python train.py --num_key_value_heads=1 --qk_norm=false --warmup_steps=200 --final_lr_fraction=0.0
Each number is 200 + 40 x the weight over its row's rms, rounded and kept within 0 to 999. Layers, rows and columns count from 0. The size before them is the row's rms in percent of the matrix's.

# layer 2 MLP up, 384x192, rms 0.119, rows 95-106, columns 0-95
096,163,137,189,203,191,224,219,198,222,173,216,220,226,202,232,167,167,211,226,209,201,186,212,240,195,231,208,332,194,209,203,212,178,234,143,186,214,231,206,163,226,128,145,242,161,213,191,181,228,154,237,196,185,236,139,141,167,212,260,174,218,227,199,208,177,208,239,221,166,191,148,240,194,245,168,173,254,182,224,219,174,216,195,173,203,215,174,141,186,216,172,177,268,269,176,187
100,307,218,197,233,266,90,151,187,204,224,247,129,158,276,186,160,212,239,183,147,162,236,195,222,127,226,178,200,235,161,154,207,213,228,167,240,178,221,240,224,216,231,188,219,196,193,61,218,183,212,184,155,186,139,148,240,197,213,223,170,281,223,207,172,215,161,204,257,133,255,211,170,172,185,244,195,185,159,160,209,263,260,182,231,168,173,258,163,159,179,267,151,242,126,164,213
101,209,195,204,257,181,262,231,150,128,236,193,190,136,233,278,202,228,222,249,247,169,255,181,241,244,180,172,207,153,221,292,155,210,245,174,212,193,256,166,189,129,225,101,175,185,226,179,161,223,230,138,158,147,120,189,260,174,234,215,150,205,158,276,268,236,230,187,213,206,169,175,182,237,198,193,189,255,117,172,156,131,145,219,211,192,181,190,183,278,92,202,186,225,295,198,252
097,181,181,238,163,167,248,166,216,230,197,189,196,213,149,239,149,161,121,184,169,176,151,208,193,222,210,231,223,210,188,224,151,102,197,157,177,226,114,208,159,227,287,263,211,225,190,265,230,216,261,202,195,192,182,277,168,156,231,184,190,131,211,186,213,192,190,223,185,135,211,219,244,238,210,198,168,261,227,224,243,240,120,213,176,175,199,177,213,184,198,198,243,256,190,213,138
085,264,228,203,131,195,179,167,104,163,147,116,161,156,237,282,142,257,194,190,182,177,198,149,198,179,102,159,275,165,201,201,227,177,253,210,219,203,134,175,213,157,232,226,158,159,138,202,211,155,163,137,209,201,224,145,222,166,231,186,180,219,233,254,138,203,185,114,252,205,187,215,140,224,226,133,260,272,199,173,234,203,218,158,139,224,232,218,229,220,154,155,299,201,210,231,183
094,150,263,203,214,234,155,248,220,163,111,190,168,146,145,200,264,202,166,196,203,205,214,165,168,303,162,186,233,168,137,223,234,198,209,225,224,224,161,265,201,234,249,163,159,178,224,234,224,221,213,228,278,145,183,153,259,183,187,90,261,179,192,181,205,251,210,272,258,271,182,127,164,207,142,189,247,227,190,187,156,246,189,200,256,245,165,149,220,263,227,214,173,263,257,93,190
089,210,197,148,181,192,146,153,219,208,152,234,225,170,159,192,199,214,182,260,200,235,250,164,189,197,175,232,208,179,136,130,166,253,227,193,294,205,107,255,149,156,214,207,191,209,219,153,270,185,216,171,262,195,166,139,157,276,169,189,205,136,244,182,247,217,154,143,205,209,176,253,206,246,154,226,267,169,206,175,225,164,175,218,182,216,207,149,209,215,233,187,170,214,228,151,117
101,200,157,236,208,251,206,182,267,188,222,152,298,225,223,217,241,208,141,192,212,131,308,244,261,153,198,166,196,283,197,191,245,222,202,192,215,200,197,209,197,165,246,192,159,213,217,198,277,192,198,141,191,206,218,148,137,141,175,177,116,230,167,118,210,154,218,181,226,234,260,172,149,179,323,180,246,158,145,195,186,242,207,181,204,231,212,213,225,220,185,248,219,250,219,207,155
105,316,170,255,233,202,185,242,210,192,184,163,120,245,208,192,201,207,143,275,187,185,210,216,139,185,185,248,190,255,188,214,247,181,216,220,231,198,256,218,126,185,234,259,171,213,215,246,222,208,274,182,211,185,256,163,217,215,174,197,236,177,153,186,141,262,214,253,239,275,231,218,132,202,212,199,228,125,195,140,250,164,225,167,133,177,232,235,210,167,180,186,191,183,200,226,152
104,195,241,151,184,227,216,183,180,191,159,201,200,174,174,197,204,286,235,154,147,188,241,132,196,173,192,200,125,141,241,196,242,147,133,268,176,209,189,288,173,171,312,255,164,146,135,230,217,275,138,244,154,169,201,125,174,236,190,123,247,223,140,185,240,180,210,218,274,224,226,156,238,277,215,172,235,147,233,207,155,164,193,214,120,184,228,199,231,133,193,211,186,200,211,250,174
101,78,255,282,190,141,159,292,204,233,139,171,275,200,225,310,202,152,195,204,229,218,197,218,227,285,248,192,229,174,232,184,191,191,218,258,185,218,267,181,226,229,207,221,156,267,220,229,180,168,137,171,224,132,242,119,216,201,191,182,178,248,209,207,213,182,164,275,136,191,256,171,198,217,249,170,216,247,185,185,253,162,194,207,199,195,230,176,211,198,183,193,256,199,243,219,183
093,237,174,191,238,229,222,180,205,218,213,196,219,203,188,160,187,222,259,170,201,205,95,158,177,215,211,257,161,231,216,240,117,95,204,197,176,139,163,289,230,208,157,215,210,246,165,189,209,242,185,234,152,205,190,248,170,142,299,225,159,229,190,132,211,140,202,272,210,265,219,233,113,199,193,113,152,145,204,195,172,121,193,219,226,186,217,196,130,235,175,196,154,102,204,229,129
# layer 2 MLP down (transposed), 384x192, rms 0.119, rows 95-105, columns 0-95
097,237,165,182,253,222,210,197,149,199,255,254,227,178,213,119,151,185,143,212,256,201,173,179,222,170,206,190,181,225,162,175,264,140,228,209,259,203,208,264,233,222,253,106,145,253,170,173,209,219,179,251,190,218,75,155,301,189,222,204,166,238,204,207,234,190,203,278,186,137,166,237,230,221,226,248,189,222,219,201,256,204,225,245,190,186,218,175,192,202,188,178,213,214,258,194,189
098,201,262,166,255,214,255,210,203,222,188,287,210,210,194,195,211,194,207,223,201,222,163,190,162,109,257,152,88,265,168,191,177,131,235,264,208,225,277,198,154,227,235,289,186,184,190,234,202,239,213,216,191,143,233,213,165,185,228,157,177,198,229,264,148,234,175,266,244,223,155,137,159,162,198,258,193,213,158,143,238,215,181,233,233,258,282,215,167,190,184,184,178,266,203,233,131
091,166,218,234,181,182,204,289,236,194,240,144,176,214,215,200,136,233,220,245,94,199,224,302,225,189,193,242,237,269,142,162,189,200,170,203,203,196,164,227,289,257,184,228,173,221,265,145,225,144,224,246,182,219,177,204,235,150,202,205,220,135,187,212,171,172,150,214,107,224,220,211,188,205,199,160,198,196,188,191,157,161,201,205,189,172,186,210,186,161,238,184,169,226,232,245,158
101,206,210,149,189,231,153,206,219,160,258,279,169,186,283,184,226,210,254,265,225,179,196,197,157,172,158,254,133,171,192,177,200,166,168,174,166,139,170,242,166,145,199,143,240,236,243,232,143,193,223,155,170,169,193,169,233,143,181,191,188,263,229,145,228,252,181,161,186,233,264,112,127,190,180,187,148,233,158,229,97,186,266,229,180,146,237,199,209,121,167,185,227,237,211,213,223
091,192,206,181,225,231,126,246,187,250,163,178,209,186,178,185,186,315,133,149,179,195,157,177,228,213,241,150,254,200,214,157,193,181,287,215,190,181,217,239,154,164,196,187,138,195,174,173,158,209,232,167,209,248,226,219,220,179,183,151,240,249,146,229,185,194,281,193,208,254,234,144,124,241,252,167,205,235,208,229,176,232,206,182,219,176,233,249,241,172,164,166,280,131,244,230,208
095,199,204,218,181,116,167,261,219,156,161,263,115,201,252,210,194,257,176,243,207,206,232,284,156,242,222,205,194,153,167,276,212,218,265,194,212,167,183,154,162,138,284,207,196,204,186,178,278,170,196,277,215,192,226,138,227,79,192,197,225,169,192,278,272,207,171,170,239,306,204,213,171,198,174,161,171,216,141,187,187,149,230,207,240,231,106,200,189,197,235,218,201,205,168,168,272
091,90,177,151,227,235,168,121,181,54,248,119,183,208,225,198,189,219,245,254,241,247,165,171,161,266,205,165,215,222,233,224,195,151,210,222,209,132,224,255,247,217,210,207,222,198,166,162,193,214,253,185,161,224,249,198,234,109,239,202,217,226,189,264,197,235,167,246,170,235,181,187,178,244,187,214,211,252,194,189,173,216,172,155,182,193,207,222,163,293,187,225,181,171,164,174,145
100,226,196,152,204,162,184,172,143,243,221,228,217,75,205,214,206,171,183,171,172,198,182,110,236,260,199,193,136,170,169,191,195,239,171,145,256,268,279,173,162,147,201,243,138,179,215,242,181,159,174,169,207,263,150,195,176,156,232,164,226,200,217,181,139,176,173,214,197,193,162,160,247,274,233,216,228,215,233,139,224,147,183,233,166,184,81,190,123,178,239,209,215,153,213,186,139
103,217,284,186,236,164,183,205,97,246,152,146,255,185,201,234,182,247,164,232,210,197,161,213,230,194,120,155,227,132,228,239,179,222,217,269,173,185,124,167,259,243,162,164,174,200,169,252,188,248,150,258,178,197,202,265,222,198,188,169,209,255,240,176,170,192,160,164,182,153,165,178,204,222,110,284,258,235,172,244,155,254,142,184,238,107,141,198,210,203,221,224,137,171,209,229,132
104,166,137,180,224,152,204,275,201,155,182,172,184,209,163,151,171,172,199,166,162,238,148,125,162,212,274,185,211,138,141,227,205,164,115,210,256,194,177,242,157,161,240,180,146,241,223,220,168,266,207,194,195,212,162,206,175,134,202,220,247,179,171,180,173,193,249,237,211,189,215,169,211,104,211,193,259,123,179,141,222,182,165,128,171,190,201,192,188,253,219,167,179,188,213,268,195
103,201,174,143,246,204,153,200,233,113,189,238,96,194,262,213,140,210,214,227,229,195,174,265,250,134,157,133,167,216,147,190,144,274,152,276,135,160,233,173,182,248,244,223,225,166,146,244,161,229,192,223,187,163,207,231,186,231,220,159,273,230,196,241,172,129,236,186,234,193,194,240,302,163,196,174,199,198,204,161,204,174,215,226,287,266,155,193,173,203,233,187,163,176,182,131,216
# layer 2 MLP gate, 384x192, rms 0.121, rows 96-106, columns 0-95
099,234,147,137,241,138,225,201,213,175,241,192,187,200,193,249,272,130,246,140,164,199,215,246,186,168,205,221,99,234,169,184,201,207,146,218,198,275,203,239,235,188,262,245,241,174,258,178,253,314,144,205,145,252,287,169,220,231,222,219,182,207,208,205,157,172,175,172,218,128,178,208,246,194,249,183,132,194,188,162,211,217,206,159,225,213,220,175,130,221,178,236,178,212,257,215,229
093,187,258,183,201,169,150,168,210,285,224,175,195,227,240,229,177,246,224,237,249,167,151,181,196,142,140,179,180,233,165,131,184,228,250,127,112,210,268,238,232,258,262,185,209,224,173,179,167,221,157,220,205,240,208,230,128,185,169,200,201,162,239,221,195,203,168,210,140,148,158,220,155,143,201,207,148,104,174,220,193,201,141,266,214,149,209,129,234,175,241,197,245,189,263,239,218
105,183,245,228,167,210,228,230,139,237,216,111,222,199,137,165,208,180,199,162,165,187,180,194,181,206,216,186,168,196,132,156,138,290,171,230,243,152,184,157,164,189,189,229,288,214,235,187,164,193,215,235,201,230,181,243,196,186,272,135,219,222,227,223,173,180,204,290,175,133,226,204,215,213,248,194,173,227,174,225,265,284,151,196,238,136,188,224,187,240,312,171,204,215,215,140,177
089,159,208,149,253,266,215,151,83,261,230,201,212,168,229,218,284,184,238,248,246,160,207,205,104,226,322,217,137,188,266,216,245,265,214,172,126,238,194,259,284,128,228,184,215,241,218,200,223,158,230,162,131,221,172,212,173,227,179,290,234,236,192,182,189,200,171,160,184,163,197,256,132,201,109,181,145,219,222,227,188,217,230,171,211,178,196,205,156,167,150,160,239,210,214,203,226
106,261,196,273,233,194,190,163,159,127,198,170,150,215,181,214,133,200,167,250,223,102,162,236,163,164,187,171,175,194,255,274,200,207,212,193,186,219,132,231,183,199,208,197,249,187,225,176,275,199,199,229,161,147,124,227,231,128,292,196,196,175,148,243,278,213,239,173,125,232,181,217,181,195,198,175,184,181,256,235,184,251,235,215,199,216,201,246,235,215,155,166,267,185,174,203,202
088,217,241,209,188,211,242,151,200,159,221,171,207,168,183,213,213,222,295,120,186,287,100,219,181,196,158,185,200,150,193,190,274,192,203,228,153,218,232,216,236,180,203,182,209,196,205,254,132,218,207,208,116,92,166,258,245,212,236,225,178,236,262,266,163,143,150,195,153,248,215,205,194,250,196,146,158,182,197,237,234,161,203,212,182,254,217,267,143,219,227,225,192,158,116,201,197
098,143,217,164,177,137,239,220,228,156,230,198,185,213,213,253,156,211,166,151,212,242,244,191,196,199,204,179,220,253,296,250,236,123,231,163,196,181,192,229,160,251,219,176,254,194,244,168,198,116,235,286,246,197,168,173,176,277,143,189,238,156,208,256,199,292,163,258,125,196,213,234,201,182,245,179,164,260,213,190,137,147,171,100,252,226,184,197,278,238,139,198,185,210,164,172,204
105,249,155,203,306,171,175,185,149,170,244,216,240,205,234,253,146,226,140,295,205,179,210,172,246,174,184,138,269,136,189,225,182,236,236,130,210,198,141,197,190,266,130,183,176,180,214,221,169,243,233,135,157,195,254,227,264,223,203,224,261,278,180,177,185,163,145,187,240,184,168,152,206,245,217,253,152,179,208,216,261,159,223,158,183,175,230,167,198,218,157,241,225,196,193,184,196
104,117,208,208,238,212,128,186,147,173,162,233,177,199,234,194,211,241,185,284,271,246,134,210,227,160,236,161,224,227,203,163,212,222,248,241,162,233,174,201,198,200,194,212,188,163,126,176,150,242,186,218,129,197,272,218,233,216,167,315,182,247,224,213,212,206,161,111,193,123,212,219,147,177,170,134,191,260,196,179,188,205,205,194,220,258,195,162,260,192,202,258,151,109,186,160,171
106,146,151,130,236,204,211,217,200,192,188,230,238,153,213,215,244,184,205,190,235,117,204,185,292,227,228,226,231,224,215,264,130,162,210,307,275,178,182,112,164,243,183,163,157,206,180,238,183,218,185,310,159,263,202,228,143,213,166,206,185,248,211,224,181,169,151,167,208,211,211,249,174,203,133,169,239,163,209,205,203,201,81,246,124,155,144,217,176,148,190,231,235,160,225,170,261
088,229,122,207,211,259,116,216,244,195,225,225,223,160,198,221,211,187,208,228,209,217,245,185,187,235,242,182,204,186,249,157,237,327,203,154,173,205,203,199,255,186,224,191,215,227,165,212,175,217,130,68,281,173,251,160,222,225,185,193,206,239,200,266,196,234,165,223,204,153,199,154,245,198,223,158,177,191,265,196,174,231,220,247,219,266,162,225,161,237,193,206,220,239,106,177,137